From a checkpoint of a small transformer trained on Wikipedia: rotary positions.
Each number is 50 + 12 x the weight over the matrix's rms, rounded and kept within 0 to 99. Layers, rows and columns count from 0.

# down: layer 12 MLP down (transposed), 1344x512, rms 0.0271, rows 256-264, columns 128-255
# gate: layer 12 MLP gate, 1344x512, rms 0.0291, rows 257-264, columns 128-255
# up: layer 12 MLP up, 1344x512, rms 0.0311, rows 257-264, columns 128-255
down256:55 51 52 63 48 58 62 61 55 59 47 41 55 30 44 59 39 47 60 43 47 37 43 46 28 33 45 43 45 35 47 49 52 43 38 49 48 39 32 42 47 62 56 46 42 50 35 54 75 37 53 46 58 37 47 57 49 51 35 61 54 52 55 26 50 47 61 44 48 53 56 56 51 37 61 42 54 65 47 59 50 37 45 59 57 59 45 52 45 61 43 39 61 40 58 42 56 53 49 49 48 74 56 48 45 62 49 49 34 68 66 40 21 52 58 39 50 47 54 49 63 59 52 48 84 44 64 63
gate257:41 41 53 44 35 58 47 45 49 42 49 49 65 45 52 53 47 59 34 62 47 52 55 44 49 41 43 53 53 48 31 53 56 40 52 59 57 69 52 49 57 60 45 35 44 50 89 43 64 41 53 53 45 41 51 55 56 41 34 53 43 55 54 48 64 60 48 49 46 42 39 56 47 67 51 55 60 46 46 58 51 44 46 62 37 42 43 49 41 57 51 57 38 61 65 43 53 40 44 41 64 48 52 54 49 56 46 43 46 45 57 42 52 63 48 40 61 56 60 39 48 29 48 48 53 69 71 46
up257:55 43 61 59 59 49 45 66 41 58 50 75 51 50 47 56 57 57 46 61 39 52 56 46 47 44 54 62 48 67 52 44 59 30 44 50 55 42 43 52 57 42 45 45 47 56 36 42 55 37 57 59 47 43 54 45 60 58 40 56 49 51 51 63 56 31 55 61 52 55 79 42 39 30 49 39 54 58 54 58 53 42 60 58 41 69 36 51 55 41 66 48 65 62 58 79 59 50 49 63 40 61 29 50 55 48 40 46 46 50 55 60 54 39 51 40 50 45 48 59 51 64 61 62 49 37 51 49
down257:65 43 52 34 42 31 36 51 61 37 41 56 44 55 61 43 52 47 49 47 69 59 55 74 47 49 52 58 47 61 68 52 33 50 50 49 26 41 49 53 49 38 49 52 62 58 65 54 39 66 64 54 53 63 46 41 52 53 69 41 65 40 43 64 54 60 37 42 33 47 36 33 67 55 28 41 43 38 48 45 36 62 51 47 53 35 47 51 53 57 61 62 65 54 52 60 47 55 52 57 55 44 51 60 56 39 48 55 59 46 50 50 67 56 47 55 46 44 42 49 52 53 54 31 25 51 26 49
gate258:74 76 34 50 60 54 42 58 58 50 33 61 43 57 60 48 38 55 38 39 51 44 66 36 58 39 58 65 30 48 55 80 65 58 40 53 45 22 57 84 71 40 37 21 67 58 60 44 40 52 61 49 52 39 38 57 42 83 47 50 37 45 54 50 49 34 64 44 52 35 33 31 61 38 30 52 44 29 43 54 45 42 54 81 50 52 43 34 39 57 48 48 65 42 48 45 46 47 42 39 51 52 45 53 66 43 42 65 86 35 44 55 33 54 46 53 37 59 34 43 46 49 23 71 48 59 54 62
up258:44 33 44 57 75 71 59 45 54 58 49 46 76 50 75 57 38 55 48 38 74 51 33 55 53 34 49 57 73 56 38 43 31 49 39 49 59 50 59 34 59 21 38 45 35 36 41 44 28 62 30 42 66 56 44 40 45 33 52 37 44 59 52 54 64 64 58 60 53 24 46 34 60 51 64 43 45 50 35 58 49 55 49 56 40 63 86 64 41 59 46 52 58 43 26 67 87 45 43 55 57 25 33 45 50 59 76 46 55 46 55 41 75 45 49 45 51 48 59 29 57 41 47 52 42 37 69 67
down258:61 38 56 53 34 56 61 44 40 45 41 40 18 73 53 48 44 42 44 31 40 48 54 71 69 40 55 41 28 50 35 42 49 61 49 59 40 35 41 61 38 47 45 41 57 59 60 47 44 45 52 44 58 28 45 39 36 81 50 42 60 69 40 43 38 54 78 40 59 42 61 63 53 66 50 60 71 46 48 24 61 42 49 45 52 61 39 77 55 69 46 42 64 77 50 43 43 47 63 52 60 60 55 13 39 56 31 58 57 57 39 63 46 57 73 54 57 64 40 59 37 32 52 41 42 64 42 55
gate259:58 33 44 46 42 45 31 24 70 39 57 39 63 47 48 38 66 58 51 55 53 56 61 33 64 31 49 62 37 46 53 59 34 50 28 62 63 44 55 64 57 47 48 46 57 59 56 39 49 39 62 51 33 51 62 61 55 63 60 71 60 42 69 40 42 38 34 57 46 49 34 53 60 53 70 68 39 44 50 63 52 69 68 60 63 44 36 45 69 66 39 67 40 40 63 24 66 41 59 22 27 43 32 41 50 48 45 49 39 43 57 69 51 58 58 62 44 37 53 54 53 61 28 47 53 34 29 28
up259:50 64 33 66 38 46 40 33 51 51 59 46 52 41 41 46 66 45 45 48 59 56 46 58 85 44 48 40 40 51 48 52 40 51 45 55 72 49 70 53 52 30 58 32 72 51 39 48 36 41 65 67 46 57 35 56 46 59 42 62 62 55 50 38 45 39 41 56 38 47 68 69 50 56 50 68 54 44 37 58 61 59 56 43 48 36 56 49 53 47 51 50 50 55 67 51 64 47 71 38 45 45 44 35 59 49 57 53 35 49 49 63 59 30 59 61 61 51 48 54 44 39 40 60 51 41 46 23
down259:39 60 59 42 45 42 60 63 49 41 56 59 40 61 57 59 32 54 43 39 55 60 50 50 43 63 64 41 49 51 45 95 37 51 74 34 48 60 58 63 44 44 43 40 41 41 53 64 60 53 56 59 45 43 44 51 63 34 48 34 48 53 32 60 49 61 62 44 51 51 50 49 47 51 57 63 52 55 57 96 50 60 34 43 51 49 43 35 50 58 86 65 51 58 39 52 55 54 55 55 58 60 51 57 36 27 46 25 37 59 77 49 52 43 47 58 56 45 48 23 48 47 67 58 32 39 56 48
gate260:44 43 49 38 60 75 63 42 38 59 45 45 82 43 42 37 68 56 40 42 48 33 43 39 50 68 63 59 33 60 33 41 51 57 49 43 44 51 36 37 30 70 46 57 44 55 40 63 43 54 51 49 55 46 55 56 50 56 53 48 30 43 47 54 47 46 55 51 47 47 46 68 40 48 49 46 56 39 39 38 44 39 63 44 64 36 36 56 55 44 49 50 63 63 38 58 46 58 68 46 56 34 61 30 53 57 68 22 48 59 49 51 68 53 39 48 53 43 68 39 60 37 53 46 52 56 59 43
up260:54 40 47 42 48 40 30 60 38 49 45 51 44 37 61 48 51 47 48 45 44 60 58 58 52 50 54 54 55 47 45 62 63 56 38 40 52 57 70 70 45 44 49 48 47 45 54 40 48 55 71 58 36 30 55 51 66 39 37 69 62 49 53 55 45 57 51 61 54 57 54 49 46 72 50 58 61 54 42 59 56 63 51 55 48 43 60 53 42 68 68 49 53 64 77 43 62 56 49 46 44 53 63 40 40 58 53 59 60 53 44 54 53 46 64 45 39 38 46 36 49 40 65 52 63 42 38 32
down260:57 70 51 77 66 51 67 37 78 42 44 59 39 58 34 41 58 55 54 40 34 47 54 56 52 52 20 56 59 43 63 41 48 49 69 50 54 51 31 39 62 44 40 36 35 59 47 52 59 61 34 38 41 59 65 59 62 64 55 73 45 61 45 49 67 32 63 38 26 44 64 57 47 51 49 45 53 46 58 44 57 37 43 35 57 44 52 45 57 48 47 55 53 37 38 34 41 51 51 47 49 52 33 45 52 54 46 46 29 64 62 66 52 44 53 56 44 50 65 43 36 51 46 38 76 64 60 52
gate261:63 39 56 31 51 55 36 47 62 49 84 49 46 50 51 32 41 50 58 42 45 40 74 26 36 42 41 56 58 48 58 64 40 51 55 49 17 46 63 72 69 43 74 58 62 62 54 51 36 36 25 53 40 53 56 69 57 23 53 47 57 32 46 36 57 52 59 51 45 59 33 35 38 26 74 47 75 46 45 58 46 19 37 41 63 50 42 40 61 55 42 55 38 58 43 34 38 49 56 58 46 72 56 34 47 86 50 61 52 48 49 58 47 52 34 73 47 49 51 40 58 47 47 74 38 49 45 60
up261:56 52 38 60 46 51 51 46 54 67 63 55 53 19 27 36 32 27 71 32 39 44 27 24 56 57 14 48 53 71 65 48 28 23 44 52 31 42 64 33 24 38 70 44 74 51 40 49 46 45 54 59 48 32 57 48 41 40 54 47 40 70 68 53 18 39 71 47 52 55 72 83 37 50 21 64 52 51 57 72 41 52 63 43 46 44 22 28 51 65 45 16 32 32 61 52 56 52 14 51 49 49 56 39 22 52 20 63 48 40 50 46 51 70 48 37 47 48 71 43 71 58 48 45 49 42 30 40
down261:50 38 67 31 18 57 37 63 52 60 30 55 51 48 52 28 51 85 58 69 41 35 56 40 46 52 56 66 40 42 28 46 46 52 36 54 57 66 63 41 74 58 43 48 26 39 57 63 61 44 48 43 69 50 68 68 36 57 43 56 30 39 67 53 40 62 44 59 49 60 74 51 43 40 33 40 48 44 57 52 38 32 58 67 39 71 56 61 56 67 53 44 47 57 49 52 64 47 65 37 51 43 32 53 48 53 39 43 42 49 50 56 62 41 56 65 49 45 57 59 70 67 54 50 62 70 23 45
gate262:42 47 54 48 42 64 33 49 58 48 34 61 44 49 66 42 48 48 42 48 43 46 31 53 33 41 57 61 47 64 51 57 44 70 46 59 65 34 53 46 38 48 51 40 62 50 69 43 52 68 61 37 40 48 66 49 38 61 41 53 68 49 55 62 36 54 30 51 49 65 39 49 48 52 34 37 41 45 49 52 24 50 57 40 38 36 45 48 53 38 65 72 40 44 40 41 39 51 48 47 52 63 45 34 40 46 37 42 36 30 49 58 63 60 52 60 40 53 47 44 53 47 47 60 36 43 67 72
up262:40 41 44 66 68 48 61 45 40 51 59 47 49 39 51 41 35 47 46 45 43 46 62 51 61 43 38 50 46 42 51 49 46 38 40 51 46 59 51 43 42 46 61 52 39 53 41 47 46 47 46 39 54 45 60 39 54 60 45 41 33 36 59 36 59 49 71 52 47 47 49 52 58 60 65 59 44 55 39 54 71 38 47 57 53 81 45 44 45 55 51 45 51 44 46 64 57 47 68 31 51 48 58 64 74 39 59 35 56 48 56 37 33 40 65 35 42 52 45 53 55 63 52 59 59 40 29 39
down262:34 61 57 57 40 46 45 54 51 42 38 69 51 54 41 49 64 60 45 36 67 44 39 50 54 39 53 45 45 55 54 51 51 48 46 34 40 67 62 66 56 50 62 45 60 38 49 46 42 66 57 54 42 76 55 53 73 43 42 58 44 51 40 55 64 51 36 70 29 43 29 64 62 57 54 60 45 45 43 40 49 64 58 42 52 36 52 63 55 58 41 51 41 55 51 56 45 47 62 45 42 47 49 51 63 48 62 41 48 50 30 54 67 31 52 61 53 50 58 50 53 65 62 39 43 41 49 38
gate263:51 62 57 40 63 39 27 41 54 67 53 54 57 47 43 54 71 35 62 70 27 41 43 56 48 52 55 51 57 48 40 49 60 50 76 57 38 46 46 59 65 49 42 57 45 57 57 59 39 46 84 42 47 45 70 33 37 33 48 59 42 49 32 57 49 66 21 47 48 50 46 32 22 51 70 75 55 55 79 63 46 53 51 47 51 49 42 51 45 52 27 59 35 25 39 53 46 63 38 47 38 36 57 37 42 75 52 33 66 47 56 41 42 60 59 53 65 44 61 34 46 84 64 43 47 61 42 61
up263:55 66 50 54 49 24 26 44 47 68 36 61 60 54 35 42 58 30 62 77 25 32 24 38 53 47 55 40 56 59 21 66 73 45 85 80 50 51 51 71 76 56 49 40 50 69 54 40 29 62 78 55 49 37 66 49 43 29 39 49 51 24 31 71 53 58 26 43 38 37 31 59 09 87 51 72 56 49 76 64 36 72 41 29 37 47 61 52 45 54 41 72 44 32 46 47 31 74 38 51 37 18 56 56 50 57 42 33 68 48 42 39 56 60 40 66 56 47 57 29 42 82 61 35 42 45 41 61
down263:49 48 57 60 50 50 45 50 64 48 43 59 44 56 40 66 51 39 37 63 30 52 58 53 67 61 28 46 38 67 47 66 46 50 27 62 53 64 37 37 51 30 59 63 59 49 54 43 52 59 69 44 47 33 50 63 62 55 64 45 57 40 40 72 52 38 56 54 43 56 47 53 41 62 51 51 56 43 39 93 38 61 44 34 48 60 51 48 38 52 66 55 38 44 54 48 51 64 71 47 62 54 40 60 35 33 52 47 42 50 70 44 63 36 55 66 51 43 39 44 55 64 50 56 17 47 53 52
gate264:46 59 44 69 45 55 42 32 65 51 64 47 43 69 71 67 50 72 50 61 57 62 32 39 36 50 39 42 67 55 43 53 55 48 77 61 43 31 45 35 65 68 29 52 42 32 44 49 46 42 68 41 46 57 52 31 65 45 54 53 58 50 40 47 39 43 12 40 38 48 28 51 52 30 79 47 51 45 38 55 34 55 39 68 44 48 55 62 50 29 41 35 46 54 52 50 42 51 52 54 57 42 40 34 46 32 33 49 60 60 33 33 40 50 47 70 56 45 47 38 46 45 53 45 56 39 44 63
up264:43 59 45 60 49 48 67 41 59 50 50 49 40 59 51 49 45 56 36 44 53 32 57 37 46 49 53 40 54 45 50 53 33 62 49 38 50 40 66 49 45 37 70 64 55 64 43 60 37 49 44 44 51 35 58 56 46 43 45 57 39 46 39 47 49 47 40 61 59 44 56 29 45 51 44 51 50 58 44 45 33 58 55 63 50 47 29 50 53 38 39 43 37 48 36 49 64 52 62 29 53 23 54 42 68 49 49 51 48 56 50 41 48 46 62 63 72 40 51 30 63 54 61 51 55 63 58 43
down264:57 49 59 46 71 52 51 74 37 51 62 63 61 34 50 57 78 55 41 53 59 48 49 54 62 51 49 47 43 58 60 56 59 54 73 52 45 51 33 49 69 56 32 29 62 50 52 41 63 47 64 77 40 46 46 42 44 46 59 32 57 46 59 47 44 41 32 22 57 43 45 58 46 63 48 43 73 37 61 51 43 40 52 38 61 38 56 31 52 53 60 33 60 46 56 43 40 48 36 62 48 72 49 43 53 56 48 41 57 54 49 50 68 53 39 67 47 53 41 60 46 49 51 36 59 77 54 49